{"num_key_value_heads": 2, "vocab_size": 8192, "hidden_act": "swiglu", "init_std_o": 0.0, "max_steps": 4310}
Each number is 128 + 24 x the weight over its row's rms, rounded and kept within 0 to 255. Layers, rows and columns count from 0. Numbers have three digits each. The size before them is the row's rms in percent of the matrix's.

# gate: layer 2 MLP gate, 1536x576, rms 0.0932, rows 248-314, columns 0-63
# up: layer 2 MLP up, 1536x576, rms 0.0981, rows 248-314, columns 0-63
# down: layer 2 MLP down (transposed), 1536x576, rms 0.0712, rows 248-313, columns 0-63
gate248 100:103156119136111134123116153154078095183118104143082094118147105090118142075088095116163129122114107084138142138108151129097101146139165120103151120133078116111104156069138099164126132131146159
up248 094:091147149121083131129112090137091155130125169161118145145124105121123096115109081140107126164117134129146186139125151127155110107129155131109108144115105128167101121130118098142092126119116108
down248 100:152109134132133100113171140129110142126116087085086156134151133147146150110108106133088121162130085119122134170128127164140154125160095101105127128130174122122113132138066133094107095120118103
gate249 088:143130136157130164150163172139115123147106104122112134099118124150136130128113154107148150159107106109122144097107177123143114161123157172112096149151109134160133108177119116111143100127126104
up249 088:112203127151123127179077114154101122120155126113066123128073130171092156136170091122118080111128136116145138116162117152120128122161103127134157139132126118169210096110110119137117105081111198
down249 088:113127127128113099130127128129111102136128101142151093126141135118084114122095075131168077089130093185126120117097135121122128113138163158107103127131093134151060150124172135103130094120141085
gate250 100:140125098126142125151140173137146084125163155082125118158132123081133110143137173154144119136155149138119126137156106140144167152124099141149113164143154123099120157163110119117130122084125116
up250 102:101119105150132107109120134118092100152118133123132121146102109131116080112121075136135105085090123123119162148139125137169151116110102176100117119099162168134134176136081149102129141127142146
down250 097:108159141122148099131095132096104145139105154066156104164128152122110114118117127150121096148066140103130142139132119159106137137168119103145121112143105145123106093117094141086149116102090109
gate251 101:119122139104136199131127128134157103128121118102086118158104092104089135178168104120161105120123143092100110107130180142096150083123117140122082144125164085110141128115110094115133140127117116
up251 096:159177111140114160098119145103115125155138162105121138109201123141104092178129157126123122100114138119147131121118144119138180129118155137137113121131104078129107109094133102149136117095154152
down251 100:111098103134110173141108123130105138159121122163115113125138168129134139155084174151137106168143147165115143108121146101147123126106143146103154155153104112120109125127102124085148142113120114
gate252 100:143138135157088089127106120091158098100135089123126116113144119112142108069139170138129139109143083135118127150163121160143092161133114122119148135090150127104159144181129168169099109133108159
up252 101:077116118136099146132130157160128142111159090129115107114140145140096139127111119158177116090188110127102129099177124160131097114115106108074127089161126164103187142111128199160182145126132115
down252 104:100198102120134149095139108125111117152129161132105106150113122161130110151138127117145099125152111173120138095143097150139079114105119123128150116143143167119126106140147157124109103114112129
gate253 099:159148098111112119129128142126192099154138127185130152140097145159102164113121138117117124197142143116105131143140140081133123154157133123119127142152108152091127147124118164134151110094130112
up253 098:127143137164139095093123128151127140129126100161119158158143124113141064129098153114125155142154105180190138162149125143104137147094110115132109146126142084139157154133147109134097117073076116
down253 093:158164113105093145121110118141087163130152093108104139141132176145135133155144103148109082127134135139137137133119088220128132142129122148136136119108127141140109124121143114136154122113111140
gate254 103:172138092092069085147110129107101138126079135146132105098092155123090115095113130099146078174151134140134149143131091102114116124086123096147153126145141104116112142096143140111105111104180137
up254 100:133143087164129151135109099088119112113145113173162114125118112156145073124153151122117117106142102114109088082125093103087181103154149141141115149073152136141158115070111144118128102100170122
down254 108:098117151098149131118141094148143126126153172112147128126161145141125097102094123175132153158134157136120132117148123145104145131116181127118105135133125130088126165122155170113105147172113136
gate255 093:091107142119142114146112117100140117136116135113152086134095094136145139122127123148086188153119114100115126103131091140137086130146144133128129186092158146123132113151094140155111163133083135
up255 097:133113183167096171126168136140134108167144094134151110114101095096130114182117142105137134089126081152136129112115164127098127109102124118092084158139149127118082124089127152176095142093111152
down255 100:112136124134140128130161158132121172101108147112123112127134148120120088092179142143128121146147116104131144121132101122139131096163134119147154100157128131075152091144099150114122106132104129
gate256 099:147073107125146113119139170126125138140114151148127133150140128121094106083115159154118117138179091137155090147119106118104117112119122113157113138106123107135148117093082156120134120097156143
up256 100:143121109119119131141112107130107170129097117131112128142137139128111114110088126150130144091210139128106151119114125086155137145139126159076121172146103114134118124122089134122147133136151102
down256 102:123121139149102145131110139098142143103092145076115126133144146148116085083126163128091157136081151181120129165119139179093149149117130139120101109182119172071112159144138103116160185146114108
gate257 103:129101118122124129156141129125116147159093107146105171110104132136105126148104100093137098146107135144146131106100134124133140138137125155129157137112099132095137117118117083135123159132116143
up257 108:104115169116073120157147194156125111122149102127156126099154119090106137107147127089124135090144129127139095107120162112146094164118136157145104115107148118116128171097132143116116153147156126
down257 104:128132128096126089120169084146112114114143147135134115132138155150148112169145148124106136096141177123146115144110126116140146144120114148152144199158134131091138156124113139162118093127180153
gate258 098:139115103164143131125140097125137115109136116102149113123119104125132107116130132136160100128130141084134101104153106149119136151119105133066127153121159149119135105117147135132113157104194165
up258 096:114186065126142096100111130167129154133123134132129176118153141129118164120150141145158122137117148171107079149130130140106134142099156080098074099116132105147097126157172103133103105095102184
down258 099:121067138110113149137132132173153175110153101168130141109176115110154152132106120107104126128166137143149090117103119140136133137110109133123098078133148155169161163115169101143105122155149104
gate259 103:145119123130158134121102118183132094133135138166123105132115143102159137133102131165131056115121149118099118125117104144120132098136092110076113168170112121069133109157113102136120134096133166
up259 107:116132163196135173136168164129156113108160159113137138138113150099168122120114129158111102128145160149112100134142135125102157143096075126120121190125118182134089143137103131145114123121137084
down259 107:104147125111158143094127094172146134099096157091167160084112137123161160137091115111108120137140147093096111133124165129125130128127162126133087120116107103150124130090129166158136136116146144
gate260 104:146141076160122131143088129109134130114112104124149151110148150118116166143159133152139129071064115133111095100145142169156123140126176118117100142110121104111125116114139117117129137104082115
up260 103:120132146114136138137106100105128139121157151169129108159088171120109143119123150142176151141111166152127134165138115097111122125134137079103086089142113131147162154127094199127120097147153147
down260 102:150105140108100096164141147150100112100104116133098181093123155097128094090094106103116147124114135100152119118179158123119073131118107115141140162082111108119111122129124124150112149119167146
gate261 100:154114090081092139095058113127101103131087113104121143163158123094158141157118116141146165089120114135170085085129129157122140108122134152107096129158109140133148141170067071147151125152139103
up261 101:116091128111105133099163085119102135116123114134103165106118138150160098134180117117120111100106106155117101124161141074137122134144150117109089081118091097128125134129124126155145136131103156
down261 094:147148135140128117117130128109131112127135135100135076145128132146132125127109130115121126099127116095119154150084147104072170109103083173179154144134129131143119082132144117124148139101142140
gate262 103:125141152143146131074106153078124076139135163130136090100132145097130126147110135129097164113137091111108101128129103126092127131126137142142093106111168066129129102137148163121126140115107116
up262 102:137113126134086167124096151114081131119121149101100159157159124127170118147112111150099097112176137109147133138153172141153111156151127133135100120126134122043128084128119145158146101115108138
down262 109:102134183167121113149135113095150114117111163131165128138117123053082157139094133078144134150113112092128154121139110105115118163111120132064122103126154129121174118133136115139134143117164132
gate263 093:118125177132174090103165101104133130174116131109122150132111140132140129115153107107146141185137133116142151096123157104137122140096183160127130105119123174133111122139144125155155149123157148
up263 095:137141142100182171117116064197163142135141095096145128126101121139139124138120148177150160155120117099151147141126107113124145116143170147165099187142093103096123148133123123106109130104148111
down263 097:107112104142221120108140097097153141127113157129105138156165157114092114123084120122105122112147158142162146113133138137140025093107173126152104154100144126116126129153137109118109106173149093
gate264 112:138179153135145087116130093112116094136118148180095099132120138110118153139152086158145158113130149153095109161135160145157141169127109137126145093135149075102144138131118108101138120132119113
up264 106:172107147143185140115119154129143176175118115110092129124110136076136122103115157100150134123114114164110134115164101144106083148138110132149170149137137134169136160164096131133134156118157110
down264 107:121133091138162110164162115103102126122059101136143137101158123139143134095117154130147093133135134147118146110090112099123124098116079146130144103115128124115151156157086109119128154114128130
gate265 094:149120107102127098132099134125115165129118168119120123145119075124108140151117119143158120102079076138115134161144118145127158114134100107150120112143143113097130174137082126143133115105118127
up265 097:101147125142110108099159138104139119111128142165110148164147172131145140141147102144099055149168105147124164140114125093182120174088131119134159115123161140114145107127089118126116158121125096
down265 102:163136158134177131149122124089102124109173120088157108157119153134138108124113128113149118149136132131131169085096109142092111159099182123109084173084120086133103090119133081117112111119130128
gate266 097:166121125159121128138103155102133094147070139131149155164155088116147152115109172143106161130103121170122143103128122132123120143114127112086120121120104098113119084098106104104087144111130134
up266 094:153123153110157084115097175099130125110148142157154099160153134139126110122154113109116099135121143130136139138149098124124146132099117143128132097080113152079111138159168159121155130101152137
down266 096:063114099092156166107107139115123134103107116144163118145106110107146148126146126102128092096118154155093104082147165094143119107122140100125142098110158087137118158130153151129140136160093121
gate267 099:096180153105142132144165154119138087115114113123140119162142116107132155150156135121122145139145111163112144112111135132097077140095135116142155099128116164154126132127135131115140144108164122
up267 096:132072129148110164109128135125098143117096143126143142119132163111121202168117148132116068151097097146137133120169157106110132112103152115064134153152157150162118093147084131106154129118152104
down267 095:145137138085149131129124142210115156105084118133153176137160099106127108112135105175153093118105179096093126124092166111107101123144098098145083152155133124148145145168136094108149125100097134
gate268 098:150114148125142108161128125136117103164167109074123096161099151125100108083124138124146148146167090133115166148096159140094150117136136098126152144147119128117125114155102150145130131158179181
up268 100:123132115088136117142171138136127112124159103116116132109166139120148143135125133131132105082086116111091104123113139106122152155122139111125138094134101152131128149100106092154095114113123187
down268 099:153157123133141114120115107105150157130144176110119144096135100110104102130107106137124149134121147141148111194126134126114138131179135079133137147165110090163109119099126113090173132172141089
gate269 102:152105133158155119120118109106143131134136109088153085118119122112116171170153100111126141126135150149161132122157141130145115121146127135160106100168070126145122104110118068124137142141147116
up269 105:128157131081115106150175094136086102120142168106112092116169125117137109148142126134118098154083123138114162096103099132170106155158138110144145148137132061103176118126100124145101149147167095
down269 104:100120153138115120104111164101146128199117114165121128124122114139109139122072189138107140144100127140144102119149128148123103144124117146132135119174106115141146083119104116170126095144155144
gate270 095:124125125143168135112149159115158122136149103151074071120106140156098081132168095126148151123125109089150132097134110138099101195149100154134127070157135145150139130097168121123143118164131146
up270 092:086155120123103171102170149159132133133102096156101117100140137149149102118116137114142117150125099123108114134141114114149087068123123088175126112124133122139140106116151115116140144172099086
down270 100:115130121105126148155151038136091103119122144098120102153152099138112096132127129144146151084126109118115161121134156122117110184136118149103106109133112125089135107120102188113124117158143138
gate271 099:159117129084155124133126115107132106137133123112132138118100091135109124043131143095125106145144151133131134091122080115103133148152145108121072164137118118139120150116106115137078190117180095
up271 101:135153138128161137130104153095115106109133138169122146117125160158117128111154181105152129145133100146144143145110136105154124150119118128105138146148119129128122151113122150171143167101124132
down271 099:106108144108129114141135099132120103138102084096128139090141111143132142128158092107130087153140103132105121125121130152171142132137071125126140122176124141102152102202099122142103137048145127
gate272 104:136119141082108127135124149083136155116171122158148130163132103149101134066113064115144085165112114119128086138128129127163094151063152144162176116126097114141163126175138125125123169169136174
up272 109:109138119158138147121114121109091118074073115171128168142146125153140162137173118176111171154080090149050108140103106081158115148153083089137127153169154104139110133160142139144133133130128146
down272 109:130113122142125107106123141122131169112136125126164117151126159128130111164176167138103118114120115153145072112110146115160109167133127103183095139127143090120146177076124132097137103116133113
gate273 102:129127190129120135103076099144118142160141120126138132110127133177055109133147087178117151136118137124092137139117133147144139124129090140115140161142145134163110097143090131144168138131154149
up273 097:130107151150141147152172143124171109140094095163146091129120136088109152169099143133116124084107120127131118088094128166144129107139105138129126131114118079141144120103136149143146116106146143
down273 097:147155160151132149131086128126163121122149148070100089164127110136088126098102127151132123111124111134084127124101095134090134107109143142145115114117085126135166130154166100149148145112103112
gate274 099:143117146125137149145157150162111153111119143106087147118109160170144157034128117127100106141124197144131170106126102174127160141102121124100071145129135153094164131134155124134096077124108103
up274 100:123132115152124099127115091149115127117132136173168165175107119126131112160127152122122149109116124123135136178138105123099064122148114082100161140133152098148155098117133157126159159206150106
down274 100:113146135161111137118108152141137119136196108173097127158126150118131148146135118128144117154127125139137077118125132104095104129112138138146143121120183145118121194116132161180138129089094119
gate275 100:168150133112125087100144099155138084111111159114123128161091128113128127136102151171159096120137146124120150084128122197124127085167137132151126095155111113095138125125093157153181090132113112
up275 103:101127124109093125086118120122129186109159127144129116126097088152168139154131114120126125139143125097119132134151155133159106098138111176129082173134090169153144153118120113125149136077169151
down275 101:125082168117152130151090155143110136135138138156140174135132135152141126110080096116116112112167158072134107067136134161091112094109121122095104124133106135132142115112155137167116114110145112
gate276 100:145136102116155111142159099115117130173164165132088150129140113142149145109153097159139113100115131054117133121124128139076178149108141128144153104120106144102104105143158123146125100159092136
up276 109:119111124108128140120103130096157164176106154119086121138130138129115084144135146156154124090128113122128154101141134126098133117109059125160142108134110123123136143119114120185101111116118128
down276 098:089135134095101095182136125171181138129114115156158119118142101091118087146113144054107123100139097091136107114122117143142115098175097130174141146122100109136138162197154124118116102131088123
gate277 097:180127128112123128124122160092139127115134136111124123159143128143123085127125103140132117137147115124097163117155118140123116145128133142183108161151107115142101101096120122120111170112193126
up277 098:162127125138150156116150117156104125125134125141101166121126085142137142111170178127089130142143123117148103155141180135104126084144121112100106146148118140081127121104114180136136151136102117
down277 097:134089098136131178123157110159121102147156153131184132140131110142139160133124141136133105151106153141123079139163084122070120122158098155124147156165087162095142142103106113138151117138145147
gate278 101:116115120123110088129112157158092154107141146122122112167115181119098116112067102120135144141145122123139162108135125122142133136110121155138126159117164139132153134145152090172109143148091116
up278 102:104153128165127132191113120139100132127167118100108129143147108129114145101063111120114180128138159092134157137098149131136121149135148150117117109135157093140121171114095134157108174124124151
down278 106:139101114160066135169109121128120094180112135141155146100120139164164130150106083114138146109135155068119133119085164183147125125090106104122147169131110135150134109161121076133130137143107121
gate279 098:120170119097126153105148145144079124137168109140121127112107149155129146122113129163124094130108103138136111160133126117117136108089137157188141142142140141130132115156138127101109137107118159
up279 100:132096112119156128136117079150134082124111096121134146093147118139147096137132149132157136127129146090142134148169126119086153145115164155111084116118138094145129151129140127142106186132077088
down279 105:154129123133164138099108111135118089131142133118137138159099163135081110109100142149153115186160139130129118147165152120108126118126134130115128150098131170094093122102119133145088147112123129
gate280 099:129127109146144139134148125104132129146125139147140135106177126147176141119163111134122096150148149127117116141129118122108101110104118171152138186143136131110129119102145114140112121149112164
up280 095:150151119135124148135162102107166195128162117108125078167120150095115099116141109130144137138124133117109096132109146160114093094123144121121150109133112128158119110123151153144140124119107119
down280 100:097132134112101126096099147149118111094155075099118137116127125107143140110147117158120130146120112082115172097096160148142094164129118141123136124074093098148111113127117181149127152084153113
gate281 092:146119137143116105148123098111122128141154108120146146147125085123138149091111124176176099121160122101092113133135120107122093093134125088108122120167117144100111118154080116150111120108117168
up281 084:087106127139152118111164141101140153100110114140159156060136080115129134116122127134112091141142101109109148143126124135103119158132130089133159123142158118136081131145104113141113140118137159
down281 087:145132138156074128146151144127129126146089134108109163138134169102119117097139111128124125088133095103099097076112147124151147099073145148114110098122143132153121171069179114111137140122105157
gate282 097:123172151071120099149136133105133109113117107108115105168140117116156161156121117138138118173136101161140112161164151104135128118120120144137094143129077079117151090100117080068139124092150078
up282 100:146114110115150146104132086106097074117144147150126121125111125104104132082096123092108129134150115123173130125160128139106085097078109128153122108142124141121075117140075100091133113179145154
down282 096:108130138110127146168133132149139137113112109150123164169120138099157102128126162131139152150122109116142145079150161136150134128119098113150144172130147131121106121152172135104076115138109139
gate283 103:119151096131141146119131156160105152126119088156120119094129098129114114081117094111151106155115152155169106091117103112180136146140097130132167120161140119133168152155118168102129144071138123
up283 101:145176131143177142160120123114094109107125135106139133079091111152116158143156116121149112166144135111087173111172112115120159134126121134147138120122139121156126099141111134139155132118133111
down283 099:146112136106139126109128123121125129125121117100100115114114141134118175147098119095111163135120075102133153152157144120157162128143103139170086130120106143117124164114135172134117151152167101
gate284 101:143117089117132138134108131134128132127126145136104147138139121153098094125164168119117123121118119157119122121138129124137116100127133167136179122141121086178139106142131120124157141168136160
up284 098:133099120131113058148145127130133134112135152144109135116145113154138147173128109118111128140144135133129129102127146117077140111126141147115125172130140100123144101131177125154148121161123148
down284 095:120109175173119098098135117081143109149100084124115143185111149123133165126157133144114109069135143139136095093072106132134145112160111108118108121146143072124141179148122087147161090142138114
gate285 103:114138124061093121140075127087094159144143163069113066168104158119144111134112124127139098143120115102135132169135155129139175147152110148130123152107140165131126092122133111184125114115118148
up285 106:110096114122140100128128123142149096125128165120121095116129159113126106174079133110128153125177109112142217147127150131106133179148107137122116128134137150099133102143070111110181109118147099
down285 104:149099115156102099110109105089106115163094148142155090168128100102132130119063141119150132105115141091155151162071109062143155115096104160148094134105149121114091163147106093143132187150099131
gate286 102:136127109143103151165092165123135174169140119110097130146112147109162175117094137160108108141096100172116135119119100096124113088129110084139144130136127099125146114128084120150142130172101106
up286 105:117157115110096145101133107178139110126125091108116137128140141149111151116114152094113113103155124145098074142127146125142123126129139117094117111106122153121114152124131136116110185138124139
down286 099:140140133091093114145167122141125131076120164105129108139153110116140162103157121198139151135108115159167107134148106121137106136106105130101137125121127120166113110122114108132161107148121134
gate287 098:088096118122092149134132118163150154128116134101125168126096114114097128126114148101136082080106129121175145095104133114154127099123119118123127135147114103147125119118134109173133133115158114
up287 097:103155142116134162069128129116161129114162149092135151091098122118151072102127122142201091105118176098149158094111146133130125166133139134109099116103098140159099127120137175133105132123113111
down287 095:126129113131148131134132104139108124124096180088097105134150133132089110145174159143155108095097127132144142135121098148112129091121151126142117098090138139104109123095127130124115093095121193
gate288 089:125152138062079173130130141128137155135089098108122094102130133158122075137169115146142111173127079129164120153108141188164162113124096150122138178124089163112084114123146121109124099155146161
up288 095:087119114160126072128119150126148145181163102097088128153146092131118136127159144105085153113144130128119119133130116082128117107131164121114117124110125080139161168155150147114104115155125128
down288 094:113145115157130150201133134174088108129130151141141093106135096145116115144110095113149149106187145131124102160092112133123130166153095108205167141116126121136129102122137123082165116122098081
gate289 101:096136101127113144131108151124134062110141147116169162125125092184176125118117124131167088146158092150114122131146122105135113141095134161162132121110164096108136092124120158101108125101140120
up289 101:119103116136119147173103114128115172131114115120139098132067156157122129116114138174130152128167152103148115113116102128118102126133097122120133074148145120131079138180166121144137154122147152
down289 101:133092127129160134139117133144117110193117125172106147109090130124069125139149154139136139126153139114121122142174112129095134184164089150155123169115116129155112155102159127129094156147132154
gate290 106:135141143146140109080103104121117149110115142142157157116095142068136098113148082115140149119099106109116115104123106151132143151113142092140087149163131092116085103124150148128122163120133169
up290 107:119114153116134131110128131143098138155155139113154104124148166123081106114145110145148107115136101085138133143125161100160147163125152135136130129128120091125045153114113123121132127103112119
down290 110:148107149141168139100105130121101115103092123129115197141146133145151159125138120156140151134132092129143185094149121080130148135164125091127116119161153097058122120064120092109120125174127116
gate291 094:127132156176163086152110142128148097138103156098121146147139132146126115149108125110141151110161089158119146141103122191141125150094137125134142173121120154153125119132177100140117129149121117
up291 091:148106088111156131122130133128149160138150133142137132150126124144127135133122140167119149118104139172126158138136116112114133093122111144138097175116121093175121123123122113104132161128151125
down291 094:063146133119124178161112117131170158136132126114085131150129127078143127134153133178118100168131152102100122113153138181081126152153083151193126144153140126105146153136126114155104120120147156
gate292 105:083130172105111148160149081123074104132104106108142147113135097108117156155123098151107101118122152115137145144122154078136177106168203148142126154116134089078149134162106132131106098134104121
up292 105:172109104111152097136140168119172140150168124144113136126131178141101158132124115073175145104140099131136106104130129149167091097106092134131162129142125106110117151154105105141138145140073123
down292 102:134135155179132124115112112149185116116101166121153215151131119167134138153187147138157147169083105148152137161146127149147091122122147105139104097109129103176173157148129149077137093069111145
gate293 108:152138148119122125142111068103162118130149099140086183104120134133132160147066127139098127135128122087115099174158066133140133102170143147120102137144131130108105165114156138150130167161129113
up293 106:142149148145159105126115139131100124105115148147131133130181134143140076131133130091075164138099115111152132135105132094140167135138144094122138154132125123061120129099128128110103114092151141
down293 106:091106133139128172133154139118117124141080161152106135149099130132144139143113144144131133165123129140118160116129127161155119134114103127132149137133148100160141102145128122128145097166108142
gate294 099:124134147140102148146147118121111134124139129132130120075113094141139151108169092109122161107147128144134152135157093147141109096143177134126129133153099142114136169110144148109146112125177126
up294 097:124122140120158130168135128148114111145095127113118126140124099153115103091164123151139154149119166140079164131133049092175128126178131148128151135132100138089077115118155141081100111152139108
down294 101:112115185119120126095136148173123210121087116146109146100122102170116101098087153171093152139142143139144135093098146122116139142114122162127145122115119143099161134182108108130117127175139146
gate295 102:145143173098123151147103123164156090165112119127089112147092121123142152127107118137127139147101154134122156156144087111161141120100139141122093127095100112125108159154183141135143117172123123
up295 101:150142154156131093140145119145160151138103121109111150133150146174099142142141099179109105182127134143124176114115110084120143122148108124127155152134136138157136105086162120125103162167118131
down295 097:110072146112120134124126138147099154110129106104109161148139142145111154103089115127124143114133107102158159151156149095161136151141137124089144134102144136155106106132149120110130155136118081
gate296 102:126140091072121083113104135078133110109140112125091145131110103127129125129130132119096125093103111134172124158122145071127100101137162126182118116160137137138126088084154147184131178137130155
up296 104:126077170153104145101168087105139149152109101112109142126114142115126133124151119153108114180116126124162158116108106126131154111121147139112110103150158151121120146102173137169134131179117097
down296 105:146137147126145091139174123146095147139150146152117110094125087136139082118124141114093119124131157157119075185177151140159140160156114148150130145092102090134156180119133127139130148095116137
gate297 101:108125115085150154154115154098121104107127125131175123126103080144127128169129124141105148159138089128145115145096128102150134120126130133103110155148160133135172136128106053103155123134134109
up297 103:125160077139127081107151101123163158118143151139081127132098098128172104127134100175135112158107175101079129173160088115107080114114125114109099102130146124116130146110156147158084115156103161
down297 105:087141114166117158166109121102086098151087124127146117135107139116177133148176129131117144156130134105134145138114145089133127135167093101122124143111141171129103137133165111145145114143148150
gate298 105:134145142098145150138128149086172149076153165143169103137146110150145137135134144140147101109135160121152145100140136109096134092137133098119119150114166174125140147157119030138118096155100126
up298 104:133159116122138122151095130126125102111087154090137128167138162104109126150131128122147136185090132078133119153122071146155144118180094145122125133153119108148110161133148154098153112114136153
down298 102:154084142176105124126137124113154108077122113150108134119160151118133139049103138132134124137145124102148096118118163096097158146132143107144103125128098131107131127118141114161126150126133114
gate299 092:113129154103136160127150111155110145133162109138128119129121125140147100126114105149132120123138130154146150129135102129098144105104089114124165154081138113106148126151151107138120116133084113
up299 093:101105141170099111133135063133157157120180141137131142106149133135176105154152151139110108106138133103116127150102081126088089132140154161136134128097123143077123098119141153143148104120154107
down299 096:112145088134095130127072143096126140141117150135110163120139119082157124144187094166168128162108118137093165197145157132102140133161128119145128126129134096128115162093118123146149127127147097
gate300 096:155156130160097117143109117158129094121096160157183076131092114124110152148131108129155153094156142122172125150134135150099113120178142133119136124148090129122140163139142121093106127134175151
up300 091:096153140088071097125124136154099130137106148119124102110141164107147135139056109153152135141089159113152129113148134108117174143130157165125085097147146092124152118089088130105115137159195094
down300 098:126138142184134141106152176135130117096108149145110136167156124160130109128129139079157111112078096153151160110121153111126106100131155141159095099136132118138189104119123161109141118095139117
gate301 089:113118117111128097147117129125124113161162111115188140140118118136117162113130127151100164103119141145161160122117121096163145135128143117124090121141132107151118097182115128171115140189105123
up301 098:110103086116130110143182128139112180122147109136137151090105111113123129079124114146106083143139126080117160126086140167104132148135118090132164122137154089113125135118095102143105133130133145
down301 097:133148139092131112113123176168096119103146160121097113127113104146162193093107141137125139096145133116107124137130106162145118140155176092149148125181181142088149133130125114096154121143134127
gate302 091:138139149115137145147140162132071102134146090101108128142103109154126134100117135155116148132131158121111129107118141074154156092135180148135132156110141127135110120097134183124147141123163137
up302 089:119097134148128157126138171134128113127171145129115171175114154093111139145141113145099123170144092126136126108105144121156136109129142090127121146083135134132117184128151108107132149107130109
down302 090:103145107119102121104085123111142132125174073138135116157100106142153108173127115098141156105109133111139151128147150135090130135115131167094150106116168127119155130103097125161123096145167126
gate303 106:133126127157109111191101118135165097109106108110148119145137123157134119160168154122126168122113115057169105114115144118136096149098094129083148141112120126159090126138123176134155159118095142
up303 110:126133169144148141111152135121151102148155110174090132093132116149137137119092126108112117190113088110100143095189113136138082139128104119104086131131104123147140152141124103097136121114085092
down303 107:137128095084147142126111109147114136144119166118104140104128119152125128126118117133120108142070135136130117132136093138160121136082169127125155147147109105154161169111132072107140142144117137
gate304 085:159073111153101124121133121117113134130102140151148110138141114103170116146112134124137111104153061090156151088144111107107105126116111128162131096103134129098090125092102149119131160155129089
up304 086:171097158129100154157145143151120131078143148118125155155094129093102127133154117124124144114133129113101103142164090133144150169111126149124133151119122112142122137137074110163154123122190073
down304 086:103152104111152137153101138091106144137086109165152140167131122123111122133107164125115115145110120117168127104144160093153138119110154112131144082113083103163071124121165130082117137150152127
gate305 094:149133084130131092122116163106096133143117165146112159121150085160121125101153066093127115087159113130109125156104134120144158175166145129161116158112134137162122144136133098131137127086193145
up305 096:116128140119123101130150144102147120102156157144115074086182116127147121173119137144162139133158189077130089110135038118077147141132143134172107134094109156096117124116078135110138131146166148
down305 097:107157104131119148123153121136133104105097134135102128138125115071132143131169092132140111141132147145070144161122118101109138167141130159145116147102122107104115161091124144105165143157103112
gate306 104:126135141131121107131132124150110186106138118188127136158113139136128137167125117164118118162128130132142070126101124145087153120064164163104152156153160088122116099141134131154132116113125158
up306 105:130132157144109137117130187141151159150166109128099108103141108148132124145179089126131142121107145151144124101145114125142125115167144125132117131112124119111121147149117117142123099156148106
down306 102:149111164099130127125122140194107097145155145132160168110108113131125096111127135114162165107155151146146120154175096163097092106109116144090128136096146152122144097150168127124144138112145122
gate307 102:132115127124180147115148113121124117101131104102138102107151153166150107162174151121137131131152135139117113124093149126108108125128140096124092112151123107083090146163133126153131149159120140
up307 106:123100131102127143131116126116151169185112123158092119144127119165174118126136095146122119148113129173139128094176128150114130174113160155114132122158119159163124135128117159143160135094120131
down307 104:097178119117110093127135155135119130151110093160132138130118145127129148125131134129149126153150177089113170127172140145132112119075118101133112096163145105118092118114122107138138161163133143
gate308 095:105121127114145126130092157101095125117172157155138104118127153131133107102119107126117116109133095151121138060144098135132160088118113117111152155137117155120141132134143127139120160099151140
up308 101:127087110108129092104126116111197126125152142107125144102103148134130099138156140164119082090162140092154110098156134148136156115134133103105144137126112116151117151125153119158104128161134143
down308 102:102102120142156144092118132105132126140131114101103145131124101119140096119114100126082082155131148077132087106131126103134117116102147148115118132157094111104113159095176128149139146099141141
gate309 100:129151109146105125129138107084134099125133079127128091150126095107182096125111135099168116087197098135129113144119179130147086124104146133133137096126103153149116144138139108147120149154114109
up309 100:128111117106079138140123094118112149157145113125113117100097090158151111125124127155143095138137157143097115187137112130144112160132114167184127143135122148128130146097127118137142115150134093
down309 106:153125127137167112104109136123173151081169117162126139104087143108108069105131138147094131137166118158135112128110138165142106139126125122133134166129195135149097155174111149113109109106171167
gate310 094:106085173150132123076140123115146109116082136155139081140121140174165152117153116130118135144152118121122102197136104111103106153137143134116135142123152116168139138106089134143161125117129113
up310 095:113094083152065143146134100096128125171103170115129131132131110132130137128176131136103147138131113094112115114120118154124147097110107156127121143110148119111095112145138100130146086121127121
down310 099:166150158158163148144130085144123146131137106094098093141192121111173109133139077114138087130119147089057137104146137120126115099107128134144168129133137151141124090156154144171128145079138138
gate311 102:130126149150126129111105083095157110134141136096110132104126133111129086104144094131126194150117123146096130125134107100193135130093117110135106156109165126104116167104129135145100178106107152
up311 101:105153146145167163152112125162131174147119095155082179122144165122106146125177137133104142160139118087122163126129131129149110113086095130129142149099129132118119083145099152091148150105120165
down311 104:133102167163121115138132156102140140121147135139140125145127139214180138113138147084133088128140129123135125132137115134131120139113170155108125131120133144151122139094103137159177090101144130
gate312 098:136126100147130168115150153146129084139108135129119134120126175148108125135123125115134157080140135089133119146157115134117137180101140148114119093160139141117108162096100106142112120153110096
up312 103:139117130157115158140127150129128086079133120174141192138127170119128119121121179131168150091103113105105136080179130125149110115118121140098074111103120148140146148129138101114112124155122162
down312 099:131156163087078060119143145181112150108104110092144130155150154094127129104110132176137118125161144105116098092135115117130160138164149104147115145111156095130088126127145096138108120092125119
gate313 102:150149141129144131178114131116115168147112090084173135147143165139136171116117153136111172111145119121153087134131115135154111148128147170122133146160118109180076110152101138125170115132165138
up313 098:072108100184106103121170105115130131101122085105092125130088110118073128097119085153127102096106155124109185194143153154083125127145122144077162103097145127143128119128160132107178094188136171
down313 101:099099128127144160112155149149114129173127130187126153146167152094148112108110143103137160160123139139160096126156149112149099145102122086110120096120180095137090126112130138166077153148144084
gate314 105:099170150135119115106120130079133131133094132144155127137113103156117124153153117116120088116145112108127145114187107123104173122123157168127113141196140120133138112104142158137143147112154166
up314 099:149111138098111097149139102115127120184107160096153106124146088163144110109105144196147136174163123090130078154159117148132140118115160085121116111100096088168084129135133110130144112147145115